config.yaml
n_kv_head: 7
d_mlp: 1792
activation: "gelu"
positions: "learned"
parallel_block: false
extras: ["capped logits"]
init: "normal"
init_std_o: 0.00534
beta1: 0.9
decay_shape: "cos"
train_tokens: 1065000000
steps: 8126
Each number is 50 + 15 x the weight over its row's rms, rounded and kept within 0 to 99. Layers, rows and columns count from 0. The size before them is the row's rms in percent of the matrix's.

# up: layer 5 MLP up, 1792x448, rms 0.0509, rows 352-382, columns 336-447
# down: layer 5 MLP down (transposed), 1792x448, rms 0.0457, rows 352-382, columns 336-447
up352 108:57 50 60 53 60 52 42 35 39 69 50 66 20 66 53 41 53 48 37 69 63 72 66 24 76 52 37 71 32 60 79 44 38 55 54 53 39 43 46 57 56 56 63 39 53 30 38 36 81 40 62 17 60 48 70 66 56 43 37 66 41 75 65 66 35 63 60 41 60 76 45 56 58 58 46 64 49 56 67 47 42 44 78 46 71 51 46 54 63 64 58 62 52 67 57 54 49 43 46 32 47 39 68 52 79 45 54 33 49 77 61 37
down352 061:36 49 35 50 58 51 61 49 39 55 41 67 59 56 56 38 39 38 58 44 65 46 60 65 80 36 43 74 66 36 36 40 41 27 49 49 40 35 47 53 37 68 35 51 72 58 43 51 57 37 59 49 58 67 99 33 50 27 72 60 53 65 62 59 65 44 53 44 47 66 60 72 40 59 56 72 52 68 42 62 32 52 50 45 78 59 44 50 53 49 42 59 45 54 52 64 42 36 62 50 83 55 65 48 24 59 61 44 30 47 56 42
up353 111:71 40 47 48 42 57 52 51 48 50 31 22 54 57 68 47 57 81 40 41 39 14 39 42 54 57 28 59 44 50 19 42 22 42 69 54 45 61 34 44 40 18 46 54 50 28 06 29 82 61 59 53 54 55 55 33 62 60 74 47 67 35 36 26 51 71 44 42 69 64 68 57 35 38 37 57 43 26 42 34 44 48 11 32 40 68 57 58 60 35 72 50 49 35 72 51 39 52 51 40 59 59 29 40 73 35 73 67 45 40 74 44
down353 107:42 30 34 57 60 69 35 69 23 49 41 19 61 79 57 26 61 60 52 45 34 16 34 49 72 33 54 46 46 45 44 88 58 33 50 39 39 41 43 49 84 41 28 58 19 44 42 47 40 55 58 59 71 67 61 41 65 59 47 56 39 49 54 28 58 50 77 70 79 37 44 51 71 65 50 59 34 34 43 57 46 47 75 50 39 37 35 55 49 67 56 50 63 59 27 49 46 57 48 27 42 70 54 51 25 67 59 69 50 55 22 62
up354 113:47 56 26 62 37 44 43 60 47 37 39 65 81 48 30 70 61 54 65 39 34 54 43 31 56 30 35 59 32 31 75 70 65 25 71 30 41 37 33 54 64 16 40 56 53 71 78 65 64 59 45 17 47 60 36 70 73 14 46 62 34 47 40 57 52 63 71 29 35 46 40 21 66 23 58 55 34 42 59 21 33 50 67 45 57 58 37 76 62 52 36 29 52 49 44 42 57 76 43 50 49 53 72 43 51 58 36 49 67 36 45 42
down354 115:41 47 54 83 67 61 54 54 66 40 40 30 46 69 45 53 65 26 31 47 37 67 39 55 38 65 50 67 57 19 35 58 53 41 32 46 46 52 53 24 35 89 57 51 36 64 63 68 52 56 41 57 54 57 74 52 33 71 35 85 62 45 15 36 43 47 43 70 37 29 38 79 30 63 29 43 37 00 64 81 54 65 51 51 52 30 51 49 48 56 34 29 45 33 60 60 60 67 61 59 55 19 34 31 59 48 70 58 73 45 44 24
up355 106:45 39 67 53 59 50 69 37 53 65 54 57 62 33 60 61 71 66 52 63 60 67 54 66 49 65 44 53 74 51 48 11 48 69 62 54 79 29 52 28 36 50 42 54 52 52 51 30 44 39 49 52 43 21 58 36 37 44 52 47 29 62 43 47 63 64 71 58 59 57 68 50 51 42 65 57 45 63 56 24 40 43 36 38 60 52 58 30 44 41 67 57 58 48 70 44 46 34 40 50 35 47 27 43 46 55 43 49 68 57 81 55
down355 105:73 58 51 52 56 63 50 27 46 61 42 54 41 61 62 37 58 49 53 29 44 45 51 26 77 41 41 49 52 53 28 28 52 92 57 54 50 59 29 68 84 45 41 54 38 00 77 72 35 44 32 42 43 32 30 41 47 58 59 52 60 31 43 67 40 26 63 33 47 42 36 53 50 63 41 30 31 44 22 86 41 22 45 72 68 60 47 45 52 56 74 54 69 44 38 63 26 54 53 44 61 60 46 58 54 48 67 43 63 24 59 32
up356 112:53 74 55 32 39 49 58 30 13 49 41 38 39 54 60 36 22 61 52 54 43 49 51 30 68 47 17 44 39 40 52 47 41 74 80 49 40 41 61 16 54 42 27 56 32 48 23 53 71 59 47 42 36 45 46 42 34 60 47 48 55 43 67 42 51 48 76 35 53 62 34 15 47 39 54 63 45 64 81 49 25 44 48 70 41 52 65 59 54 70 18 46 59 33 72 56 63 61 53 57 56 39 28 34 49 61 67 70 53 50 89 54
down356 121:93 59 48 14 55 62 51 57 53 31 75 59 54 57 71 80 51 61 40 22 72 58 85 34 60 34 42 28 46 19 51 49 47 43 55 25 51 60 41 58 54 19 61 34 55 38 60 45 23 23 41 54 43 72 56 72 62 41 61 19 45 43 33 55 52 58 84 68 28 34 65 50 41 67 72 58 55 25 32 54 56 42 68 53 66 62 58 52 49 61 42 68 58 61 68 62 37 57 22 29 48 42 51 67 66 38 65 23 67 36 41 23
up357 098:43 16 39 36 40 45 46 54 47 52 94 64 76 38 48 69 67 44 42 48 28 49 76 31 32 40 50 64 43 59 61 41 35 29 41 61 77 42 18 68 39 33 42 41 81 36 65 51 35 71 23 40 48 55 61 30 51 36 72 34 88 37 57 52 42 50 66 49 83 30 50 55 64 42 70 63 62 69 35 31 53 63 47 31 60 66 77 61 54 49 41 53 67 41 56 56 17 70 49 62 09 51 50 41 74 71 49 65 56 71 75 56
down357 092:35 72 54 56 67 41 27 43 59 56 39 66 57 49 34 15 29 21 41 43 43 47 20 54 53 77 74 59 70 79 44 27 80 32 54 59 28 48 61 58 48 73 51 37 30 43 48 62 48 30 39 68 54 39 37 07 42 61 14 55 24 50 47 59 49 31 57 30 54 60 53 45 33 59 62 52 67 51 34 24 61 27 47 49 57 43 34 43 51 40 57 62 40 39 30 28 47 44 40 51 69 44 55 49 28 34 49 41 51 71 53 14
up358 115:59 62 53 57 30 53 53 47 46 41 77 69 75 05 73 78 64 37 69 64 38 71 31 51 44 42 49 49 21 84 61 68 58 40 39 25 58 23 46 41 30 43 70 17 62 51 39 45 44 62 46 49 29 46 68 45 55 65 72 42 36 65 56 68 52 53 71 51 66 61 84 66 33 37 53 71 62 15 77 52 60 33 45 57 49 58 34 44 31 37 61 34 44 57 43 37 50 25 47 52 40 62 67 54 36 58 45 85 44 77 61 61
down358 118:43 52 55 30 45 52 66 75 24 28 83 42 28 63 62 48 59 47 22 73 50 25 37 30 47 60 20 73 50 64 53 31 54 52 25 55 29 47 44 53 53 41 54 35 69 70 57 64 30 20 82 45 33 32 49 36 65 61 99 48 53 58 29 48 47 61 54 31 67 69 57 72 35 64 70 51 52 51 64 15 59 26 42 65 48 52 27 75 48 66 43 53 61 43 39 49 61 46 27 55 18 65 41 44 50 62 65 59 49 54 46 46
up359 102:55 34 70 36 18 65 65 17 28 57 48 62 72 50 45 68 43 46 08 51 41 41 65 37 58 53 27 67 46 40 59 54 52 37 65 34 46 56 43 37 40 57 61 21 48 38 10 48 72 69 54 62 38 31 42 58 50 67 31 49 54 08 52 37 37 53 46 51 89 36 67 50 58 52 41 61 62 47 33 47 54 38 39 30 40 50 50 47 38 53 61 43 46 72 52 49 25 55 75 63 31 54 52 26 46 79 61 32 63 52 67 68
down359 098:36 35 50 48 83 43 61 52 62 52 75 15 52 42 41 48 45 63 53 38 49 55 41 47 36 63 78 51 47 54 59 56 42 42 64 58 57 74 32 54 62 66 47 47 66 35 43 71 50 51 67 30 57 51 69 60 62 60 52 32 42 70 27 64 60 63 51 82 57 44 45 43 55 35 52 46 70 45 43 42 43 53 50 40 56 44 73 47 61 78 23 44 64 88 47 55 57 44 50 35 21 66 29 90 49 27 36 76 54 65 58 32
up360 123:42 55 92 78 73 56 50 55 50 47 37 35 46 61 58 65 67 60 38 46 44 86 77 53 75 58 24 55 47 65 50 30 50 64 37 50 30 27 47 46 59 47 52 50 59 62 18 56 76 49 69 47 34 59 66 46 48 41 61 74 40 58 38 45 59 82 40 63 61 69 46 24 16 17 59 87 48 29 49 33 49 17 67 38 64 76 36 41 55 53 54 39 77 58 53 69 38 58 55 43 56 61 56 52 50 42 78 45 30 47 65 37
down360 075:58 30 50 40 55 69 54 39 38 52 43 52 70 61 50 64 25 43 39 49 52 34 55 47 76 27 59 78 48 53 41 24 28 40 49 49 47 61 47 70 72 54 20 38 44 41 53 66 42 54 49 53 28 46 99 33 43 80 54 30 62 38 36 38 76 45 33 44 44 37 53 54 71 60 50 67 50 45 74 53 65 56 58 65 61 41 31 63 40 40 59 67 56 59 66 64 47 53 44 50 78 64 61 72 57 54 66 59 68 28 53 40
up361 074:56 50 51 49 59 44 38 58 73 72 24 53 80 71 17 64 61 57 41 22 37 28 18 58 48 63 50 62 24 49 68 69 62 48 25 36 63 43 28 30 20 46 54 56 80 83 61 57 56 67 35 65 53 54 46 89 55 51 48 40 56 41 60 43 45 66 72 67 20 34 46 48 50 56 60 51 27 42 38 49 53 46 77 24 57 55 37 84 43 33 25 56 60 42 62 49 62 54 59 42 55 74 62 40 34 57 44 22 66 44 74 72
down361 086:61 58 65 81 63 80 47 49 42 25 70 40 69 24 26 59 29 56 58 45 16 53 58 33 52 66 51 37 65 63 71 28 09 50 60 74 35 53 42 11 48 75 35 66 53 58 37 49 24 60 46 32 36 45 33 66 50 46 60 60 63 34 47 39 42 46 57 86 39 33 45 32 35 47 49 39 64 77 46 44 21 61 52 25 35 58 53 43 58 45 65 73 40 36 58 39 38 90 41 54 17 67 56 26 67 47 40 60 43 59 35 73
up362 118:31 33 81 43 56 62 79 31 49 68 48 31 54 54 45 48 55 31 34 35 37 40 37 50 70 31 44 73 88 79 55 48 65 33 59 48 27 31 61 22 51 63 63 28 47 60 42 31 58 47 56 48 46 37 39 74 80 55 50 35 69 49 70 79 42 55 37 36 49 68 63 45 44 41 55 46 39 53 31 77 59 73 42 47 17 38 48 60 16 71 30 30 45 48 58 76 56 60 40 62 49 53 33 55 49 32 30 37 75 44 53 65
down362 134:20 73 50 34 60 72 55 40 41 47 44 27 46 12 86 53 73 64 38 50 44 57 61 49 34 48 20 60 22 37 55 29 63 70 45 58 70 46 18 46 62 50 61 39 34 53 40 76 80 36 44 57 70 52 45 33 46 56 26 34 36 52 61 31 42 38 46 54 52 47 24 63 56 66 45 41 28 65 46 76 42 61 54 64 55 68 74 49 81 52 49 38 39 38 55 70 63 32 46 42 62 61 55 86 41 40 85 52 27 34 53 59
up363 094:63 13 33 55 55 25 31 46 28 19 63 74 49 40 55 88 37 35 73 55 39 63 54 47 64 63 32 65 43 35 35 31 58 59 47 36 49 31 34 30 26 41 41 27 60 70 47 25 48 20 55 48 32 50 55 52 46 51 42 53 57 72 48 50 50 63 40 61 64 73 68 26 52 68 20 67 65 30 49 40 28 37 25 41 67 33 51 60 19 40 69 37 49 77 56 49 31 35 51 29 25 66 79 66 50 33 37 47 47 35 55 37
down363 103:46 62 41 43 39 56 39 54 48 42 37 57 43 49 53 54 36 57 25 34 32 50 37 45 56 64 75 57 01 46 73 34 68 39 85 25 71 45 37 59 80 62 45 73 33 64 66 52 51 59 57 30 54 34 30 43 24 28 53 56 35 56 56 24 51 54 36 58 14 38 29 47 36 63 75 24 42 37 42 33 33 66 29 21 64 60 42 74 56 37 60 45 38 58 42 56 49 70 56 63 68 41 41 56 53 67 47 56 57 59 36 61
up364 109:28 73 70 30 52 51 45 71 67 61 63 61 54 31 64 74 76 52 67 49 38 52 64 75 63 15 43 56 62 52 39 35 39 55 60 40 57 55 26 44 54 41 69 63 75 35 51 84 53 58 56 53 50 69 27 52 33 43 48 34 47 46 36 40 47 52 56 23 27 55 63 16 30 42 43 73 60 53 36 33 45 26 40 63 41 33 61 60 32 51 59 53 60 45 79 40 64 69 61 30 35 68 36 30 40 76 44 70 50 35 69 45
down364 105:22 70 56 48 56 53 49 32 72 41 70 45 66 58 61 40 28 74 36 34 59 69 69 47 14 39 66 61 72 53 35 52 77 69 39 42 48 47 37 55 64 44 46 43 33 38 25 52 33 41 65 78 71 62 39 60 57 41 58 46 66 45 54 73 18 53 55 48 72 32 65 47 52 21 53 44 28 56 58 61 40 50 43 65 48 51 64 47 60 33 49 30 81 42 39 65 32 11 72 37 61 37 78 48 48 23 43 54 48 70 48 33
up365 133:53 56 51 59 45 38 37 55 62 45 33 33 43 36 49 49 32 52 88 37 48 45 39 71 53 56 45 58 58 53 48 29 49 38 44 17 58 60 53 48 22 56 55 26 42 74 50 50 50 52 54 38 46 42 46 62 70 60 73 39 35 75 49 39 29 44 81 36 59 61 47 42 62 17 42 54 22 70 55 41 21 46 57 71 65 87 29 54 48 30 59 37 47 82 53 31 61 71 38 54 56 63 54 45 40 61 44 60 49 37 75 41
down365 137:40 44 57 51 56 36 38 42 57 42 41 27 01 46 37 52 23 27 49 60 43 66 57 74 43 66 49 41 70 45 55 44 52 39 48 33 47 82 32 45 34 48 65 74 71 49 42 58 39 33 67 57 26 26 36 80 65 42 69 61 47 78 25 46 55 34 60 36 71 54 43 85 64 42 55 31 33 47 60 65 40 17 61 38 35 60 35 48 33 20 65 47 41 55 62 36 61 96 41 48 41 27 91 24 41 51 41 32 70 45 52 19
up366 120:46 68 36 63 72 43 39 46 35 83 45 52 65 54 43 48 43 52 37 37 37 57 56 71 67 67 42 47 50 49 75 37 55 68 50 26 54 26 67 47 45 40 30 61 51 44 36 56 36 62 50 69 36 42 54 56 41 35 48 41 41 63 53 55 48 56 59 40 43 45 37 60 46 37 38 60 49 61 48 37 37 21 68 44 72 50 90 23 52 55 51 47 39 35 59 47 28 19 41 49 45 60 56 49 55 30 37 66 48 37 61 45
down366 115:59 47 40 39 27 50 59 33 80 60 44 90 66 84 47 39 76 56 63 41 46 56 55 71 55 49 69 63 59 90 44 64 39 40 58 49 40 49 79 56 22 59 40 44 46 30 41 57 56 60 38 46 50 94 43 42 53 52 08 42 50 74 38 37 45 57 40 46 30 79 50 49 60 67 66 70 48 55 31 77 61 59 68 09 49 67 66 39 64 67 25 54 69 39 44 22 50 66 59 33 54 50 52 61 46 58 55 47 23 39 54 55
up367 099:64 40 63 77 70 41 50 36 39 56 62 38 49 42 33 51 66 64 76 54 24 56 63 32 46 66 79 48 61 63 68 49 33 38 48 23 39 21 18 33 49 55 59 41 66 61 65 73 44 31 59 44 63 62 47 42 78 47 58 45 57 54 66 52 53 45 46 76 37 42 66 50 58 60 53 59 37 37 55 68 63 52 80 59 46 55 58 62 14 67 40 43 39 32 87 38 37 36 52 61 40 23 69 53 50 68 45 21 48 60 29 68
down367 108:67 46 49 81 38 65 42 50 61 60 52 64 37 48 27 17 49 65 47 63 61 55 69 37 38 23 13 48 16 53 67 57 45 57 61 39 69 48 76 40 24 39 70 36 54 47 56 50 37 50 44 42 37 51 61 43 86 74 75 18 66 56 61 21 16 41 29 46 43 65 33 38 24 58 53 55 33 48 33 52 56 43 70 45 64 90 44 22 57 53 71 49 62 50 58 42 51 61 55 82 49 69 45 59 64 70 23 43 31 59 47 36
up368 071:29 56 42 61 53 45 34 69 55 45 57 95 34 42 69 74 44 54 72 50 66 39 63 30 55 50 33 57 66 27 62 74 39 38 74 49 38 59 39 42 55 54 27 42 71 36 29 67 47 52 45 32 31 53 38 42 47 48 60 68 30 54 42 32 33 62 49 43 61 66 36 60 67 68 37 52 67 49 72 38 84 90 22 59 47 76 64 60 36 20 46 49 44 42 55 32 47 48 32 62 41 68 33 17 46 33 54 57 63 54 75 42
down368 085:65 28 82 49 69 71 52 42 23 37 65 37 70 35 26 37 48 47 29 62 46 55 44 52 45 45 78 39 51 49 68 71 55 63 51 66 56 51 38 15 40 59 62 70 21 51 70 47 19 78 39 53 56 49 19 66 47 72 52 50 28 19 45 48 44 50 68 59 54 45 22 68 45 28 26 48 57 66 73 41 53 40 55 56 38 41 31 40 72 51 66 43 48 66 42 59 66 58 53 55 40 66 64 53 69 67 53 72 34 37 27 74
up369 109:77 32 72 67 81 57 74 50 41 67 31 43 39 72 27 67 43 58 32 51 60 33 93 47 60 45 36 64 53 74 65 35 61 60 52 35 26 47 49 61 62 44 56 70 34 65 59 45 55 34 41 57 47 63 46 68 41 54 60 51 59 43 64 38 57 61 49 48 53 36 60 66 62 67 44 50 66 54 64 76 46 67 63 63 44 49 40 65 29 45 47 40 53 54 56 51 15 47 75 55 22 90 62 59 41 59 19 50 68 70 71 67
down369 116:54 49 51 60 60 32 50 57 51 45 45 51 62 65 25 47 52 19 36 24 52 32 23 70 42 31 59 66 51 53 40 30 43 48 65 39 85 55 55 39 69 48 68 46 70 89 70 57 27 69 34 69 58 56 48 61 78 64 57 59 73 91 55 53 43 46 46 56 48 31 51 58 49 34 55 83 47 63 50 43 50 62 57 47 32 39 38 59 15 50 81 58 56 42 67 57 33 60 52 65 39 35 58 34 46 47 65 42 70 45 55 49
up370 080:55 49 58 56 63 52 41 33 47 51 63 58 65 65 58 44 51 94 56 51 39 66 60 48 48 58 33 67 31 55 78 52 45 67 30 01 53 51 48 55 50 72 54 60 26 46 75 68 43 44 45 77 58 48 67 51 66 38 50 61 25 49 55 54 27 26 55 48 09 25 56 48 64 67 64 52 15 20 55 56 54 90 45 55 54 52 79 60 44 40 52 83 47 31 61 53 41 33 42 18 48 38 68 34 54 33 56 27 50 49 47 57
down370 087:45 57 62 34 18 53 60 66 38 03 42 46 44 58 59 65 37 33 50 40 14 50 72 31 55 63 47 23 31 42 24 57 35 51 82 53 52 30 48 36 73 63 72 41 33 50 50 47 52 70 58 19 53 63 72 61 25 50 67 52 52 54 74 70 40 51 40 48 81 38 42 48 46 35 26 40 61 40 48 44 37 64 55 31 14 35 02 49 56 63 72 83 34 68 64 44 42 58 32 70 29 66 55 49 51 30 62 34 56 47 17 64
up371 098:46 42 57 67 45 78 46 40 48 38 42 52 72 38 44 72 52 60 55 54 51 58 43 46 32 32 52 75 03 51 55 51 40 50 34 63 34 42 46 53 41 47 61 88 67 74 51 55 42 64 48 48 44 49 44 32 65 44 64 50 50 54 76 65 29 48 49 42 65 69 66 48 51 70 54 55 28 64 54 71 42 33 28 79 75 63 50 57 49 38 58 53 18 38 83 47 71 97 55 53 49 66 52 54 78 63 64 34 66 69 32 70
down371 091:51 23 47 43 51 52 61 46 52 62 63 52 53 68 30 43 33 58 63 58 36 43 45 58 48 72 76 26 59 44 43 61 56 61 52 50 56 51 50 53 30 81 41 37 68 64 31 54 44 40 32 62 37 50 31 33 25 44 26 54 72 61 62 45 34 60 35 59 54 74 41 46 20 52 25 45 40 56 54 29 54 66 53 56 52 57 57 66 90 61 81 60 57 44 33 45 64 50 57 65 72 65 59 34 38 76 42 64 35 72 33 39
up372 106:30 42 62 35 49 44 59 65 48 47 46 58 32 39 53 43 56 37 34 29 56 37 50 36 69 56 24 69 40 32 66 36 60 73 55 60 36 36 40 22 10 67 59 35 73 31 12 48 60 60 27 51 46 19 24 44 09 68 53 40 52 59 68 76 32 28 69 52 45 47 42 47 45 55 52 61 28 41 54 41 52 57 32 43 76 33 74 32 62 44 63 54 86 68 52 46 79 60 31 51 51 44 61 34 65 67 59 57 60 52 72 13
down372 113:62 75 51 28 69 55 45 54 72 49 20 45 51 79 65 10 54 46 68 43 47 49 57 56 59 26 85 40 75 62 35 44 37 54 78 49 69 68 60 31 46 45 56 48 43 37 61 54 43 64 42 68 52 93 66 48 43 21 24 39 66 32 59 75 49 31 56 62 49 54 61 49 55 61 54 42 51 48 47 49 54 33 37 61 43 47 44 42 76 67 09 65 49 73 48 34 57 27 43 55 56 51 71 44 45 35 35 40 56 55 66 33
up373 119:23 52 47 59 62 51 51 50 55 31 37 45 70 43 50 48 49 48 43 52 48 67 57 29 44 54 30 63 20 78 78 23 50 58 34 50 25 52 21 31 52 49 54 39 40 42 54 39 57 59 39 68 46 53 48 42 58 49 35 45 47 48 59 37 49 47 65 56 53 50 64 37 75 36 63 78 31 03 18 30 27 48 44 79 63 29 65 69 11 31 54 43 40 37 49 64 37 47 26 46 43 41 63 64 42 56 43 59 61 45 60 60
down373 116:34 42 69 47 45 82 43 41 48 66 42 31 33 34 56 57 41 66 22 67 56 41 50 60 55 55 61 55 46 62 71 47 43 56 54 55 91 43 49 23 35 61 46 62 64 48 47 56 50 46 36 39 63 55 47 50 23 46 69 40 71 59 31 79 25 52 54 43 36 63 61 04 31 43 39 53 46 67 62 88 56 44 70 62 42 50 47 33 46 54 67 35 58 35 60 52 75 48 58 54 71 62 34 65 38 63 45 22 52 48 51 63
up374 108:47 72 55 49 50 53 59 34 50 66 53 44 61 56 48 40 76 51 50 33 43 56 69 60 54 41 59 31 59 71 23 49 88 64 56 59 39 37 48 41 21 71 12 69 63 53 26 39 60 72 70 62 38 16 31 76 25 47 27 33 58 39 57 79 52 60 49 52 64 55 53 51 15 44 31 50 60 29 55 56 21 65 54 32 72 41 47 18 40 63 51 44 43 42 50 24 51 34 41 26 51 60 65 65 59 38 63 64 37 37 29 41
down374 113:61 35 51 25 41 40 44 42 44 21 79 28 35 59 45 68 56 59 15 25 72 67 62 50 58 48 50 38 41 38 34 33 43 53 35 64 54 66 54 34 48 58 51 40 43 50 46 67 53 41 55 14 55 47 50 56 49 59 61 59 51 42 40 39 35 72 46 59 56 22 66 63 36 40 35 51 28 61 59 32 25 26 53 36 45 80 61 62 48 71 55 56 44 44 58 95 48 51 65 43 31 29 44 58 75 34 37 80 44 58 73 63
up375 103:33 43 87 49 44 51 55 42 57 20 46 58 60 71 46 46 30 80 41 55 48 61 41 40 62 33 55 55 13 54 60 55 19 63 36 54 39 54 79 40 40 23 20 60 59 55 44 46 73 39 45 40 40 52 63 62 41 40 33 46 37 38 45 67 58 52 57 48 51 37 57 76 25 46 41 52 62 40 35 62 59 43 48 56 67 35 39 39 31 41 55 52 61 62 54 72 53 73 38 31 39 45 53 48 67 49 85 30 20 63 40 60
down375 093:49 38 19 56 56 28 34 30 73 58 29 46 52 56 61 27 66 08 49 54 47 57 61 83 42 74 57 62 71 75 41 27 49 45 67 66 87 34 63 43 40 76 79 55 50 58 68 61 45 44 55 64 67 54 50 55 65 13 34 55 42 67 45 40 49 36 63 53 72 84 37 49 51 50 60 08 41 17 54 65 44 47 41 68 47 40 36 53 79 49 57 21 49 60 27 56 35 70 62 73 48 42 20 28 37 41 60 46 55 44 77 46
up376 104:69 57 44 46 36 40 27 47 46 60 41 35 73 72 58 49 46 70 37 35 55 54 59 61 48 61 45 56 37 29 29 57 67 42 77 42 60 23 44 51 15 36 62 49 66 59 46 66 44 61 68 33 45 68 45 42 45 28 85 20 44 43 41 61 55 62 55 66 74 36 68 44 54 60 69 72 22 28 73 63 50 53 54 39 42 51 45 75 58 57 60 44 53 59 77 47 72 66 79 75 43 75 55 34 56 68 29 41 43 55 61 66
down376 104:16 68 35 56 56 68 59 53 78 49 60 53 17 33 58 40 52 46 52 64 74 75 41 29 55 40 58 56 34 33 39 37 41 49 64 44 32 63 43 43 60 38 59 65 43 65 61 70 57 59 53 50 43 18 65 36 60 54 31 57 64 43 60 28 61 73 47 58 62 68 22 71 71 46 28 46 49 53 39 62 43 37 21 58 52 45 41 54 53 35 59 42 63 42 32 36 61 46 34 06 84 53 90 67 52 44 59 33 63 69 54 51
up377 110:37 37 59 33 33 67 63 56 30 23 34 69 65 45 56 49 57 50 33 38 45 32 73 76 74 64 41 34 65 31 42 52 74 24 50 35 64 40 33 45 29 65 38 16 66 46 53 22 56 53 74 38 40 63 38 52 46 45 35 53 49 45 51 75 32 82 27 48 34 60 39 20 09 50 30 77 36 25 41 53 22 66 39 80 45 59 31 51 62 38 58 20 74 49 50 40 56 54 50 57 17 54 54 55 56 35 48 68 33 57 45 79
down377 114:45 44 63 70 63 76 71 43 37 50 33 58 46 41 45 54 46 76 40 61 36 27 38 32 61 37 51 36 63 51 49 68 73 76 49 63 48 41 81 41 65 38 48 42 40 41 72 46 55 42 90 36 47 50 17 50 30 64 52 61 41 31 41 49 45 72 37 28 56 55 36 38 66 92 68 47 67 40 53 21 65 49 58 35 63 54 32 46 47 60 56 42 60 37 37 47 38 44 36 65 47 49 41 31 66 70 39 46 51 32 38 58
up378 105:21 34 67 43 50 42 65 62 64 53 41 50 74 41 41 51 50 55 58 37 22 55 57 49 49 31 58 50 80 50 61 13 68 53 53 42 48 32 43 41 54 32 42 43 55 47 69 52 57 38 53 66 62 42 60 31 59 20 56 58 41 61 75 47 47 46 53 63 34 54 57 18 27 56 54 47 41 33 52 36 30 64 39 47 72 64 46 60 36 42 60 49 29 31 40 58 41 57 46 43 41 34 32 30 40 59 78 62 59 40 42 43
down378 108:23 49 43 63 48 47 25 47 60 69 64 33 52 49 36 53 49 69 60 36 54 60 65 61 56 85 58 57 57 74 61 39 42 38 45 27 82 52 49 48 33 62 44 60 64 48 51 63 56 54 27 57 48 49 61 35 81 49 66 50 78 54 44 23 41 85 35 53 55 30 38 70 47 51 46 58 35 37 61 35 57 48 37 51 26 70 39 53 60 15 85 72 39 60 53 42 71 78 72 38 45 33 17 49 30 48 41 50 44 17 47 71
up379 096:62 41 28 57 54 61 56 33 74 47 56 38 68 63 24 54 48 58 44 66 45 52 45 64 58 62 52 73 67 25 54 30 57 37 54 47 11 41 20 43 24 53 41 42 42 52 38 20 35 48 63 58 20 43 54 47 59 55 50 38 54 41 50 68 59 66 76 70 53 55 55 50 35 26 36 57 71 65 58 48 57 65 62 60 74 60 28 38 55 32 60 16 81 57 92 64 31 52 49 45 51 21 41 73 48 33 49 36 56 52 53 64
down379 095:38 72 36 54 52 49 45 35 63 54 26 34 29 65 67 77 56 48 42 59 40 50 43 46 40 44 56 54 63 64 45 31 68 31 60 47 38 80 59 44 20 59 53 51 45 83 64 59 79 68 41 50 93 42 63 82 32 41 57 33 79 52 34 43 55 34 29 48 56 87 86 44 40 44 27 45 61 49 36 40 68 58 58 48 46 59 63 43 55 63 51 46 57 59 30 29 62 60 47 60 48 50 55 37 69 64 25 26 54 71 60 79
up380 096:13 62 43 39 39 55 53 78 54 79 67 67 82 55 65 47 68 68 59 50 47 61 64 50 45 67 18 60 40 66 33 60 63 47 47 39 32 58 41 36 69 53 47 31 58 47 33 70 51 69 77 72 51 41 52 35 67 51 60 46 64 56 46 59 41 56 70 39 44 58 88 49 54 69 38 55 37 57 65 62 63 29 80 32 61 33 49 33 37 44 43 31 63 37 78 44 39 32 47 37 49 53 77 47 17 37 35 27 56 44 22 66
down380 100:42 33 53 53 48 31 45 60 42 57 25 76 64 78 48 41 34 61 45 77 30 38 58 48 21 32 53 38 53 62 42 34 43 44 74 31 49 49 50 64 61 56 54 56 30 87 39 42 48 31 54 26 52 37 39 39 39 49 57 64 85 74 57 30 64 62 41 42 67 64 38 60 63 50 45 56 53 50 61 70 43 50 63 66 50 38 14 56 38 29 53 56 60 31 37 43 46 48 56 59 31 41 34 45 43 66 29 54 57 26 63 41
up381 072:80 48 33 34 75 33 61 52 39 36 44 43 47 47 57 55 60 80 61 35 37 59 35 49 56 72 61 73 32 20 55 34 74 41 10 41 76 46 42 60 30 32 38 41 69 73 64 76 50 49 42 31 45 44 37 64 58 17 45 65 46 43 26 41 31 46 58 33 39 69 74 50 62 35 78 48 24 61 73 36 39 49 51 16 60 75 43 43 43 47 30 52 66 39 35 56 51 72 70 38 56 24 62 23 51 62 56 39 67 61 64 36
down381 079:52 73 59 14 39 60 50 35 50 44 72 31 67 44 19 58 41 32 39 67 22 66 50 21 10 53 40 44 43 66 65 48 30 81 57 61 70 31 50 17 58 83 59 63 23 45 66 38 42 68 56 48 23 66 20 63 67 62 56 50 66 23 50 73 61 57 60 47 64 48 31 32 41 35 54 61 69 53 68 47 33 46 55 62 41 64 67 58 64 55 87 63 69 57 62 26 44 45 40 71 24 69 59 68 30 34 32 71 41 32 42 73
up382 095:39 49 50 35 68 50 69 68 34 46 63 38 47 53 42 66 61 56 65 11 41 43 55 30 79 51 66 73 46 65 48 49 35 44 60 52 57 69 53 56 46 44 49 13 55 38 60 67 45 64 21 31 54 58 43 43 57 80 53 34 38 29 71 72 31 51 63 48 46 65 47 48 75 16 61 39 51 63 49 33 67 61 41 60 35 55 57 37 71 28 75 25 30 74 64 43 35 33 37 21 48 68 65 57 70 47 33 20 64 48 43 57
down382 095:46 29 50 45 40 58 72 30 70 34 75 49 35 31 57 51 56 45 48 49 65 47 39 68 49 58 38 49 37 43 35 47 40 56 22 58 38 44 75 19 52 53 33 19 41 28 41 73 62 61 69 54 72 48 41 58 42 60 59 49 72 74 24 33 63 57 58 26 24 60 67 37 57 75 38 23 68 60 58 48 53 44 56 42 58 30 56 39 52 75 66 63 90 28 59 27 81 65 52 67 65 60 64 67 59 73 39 48 48 61 44 62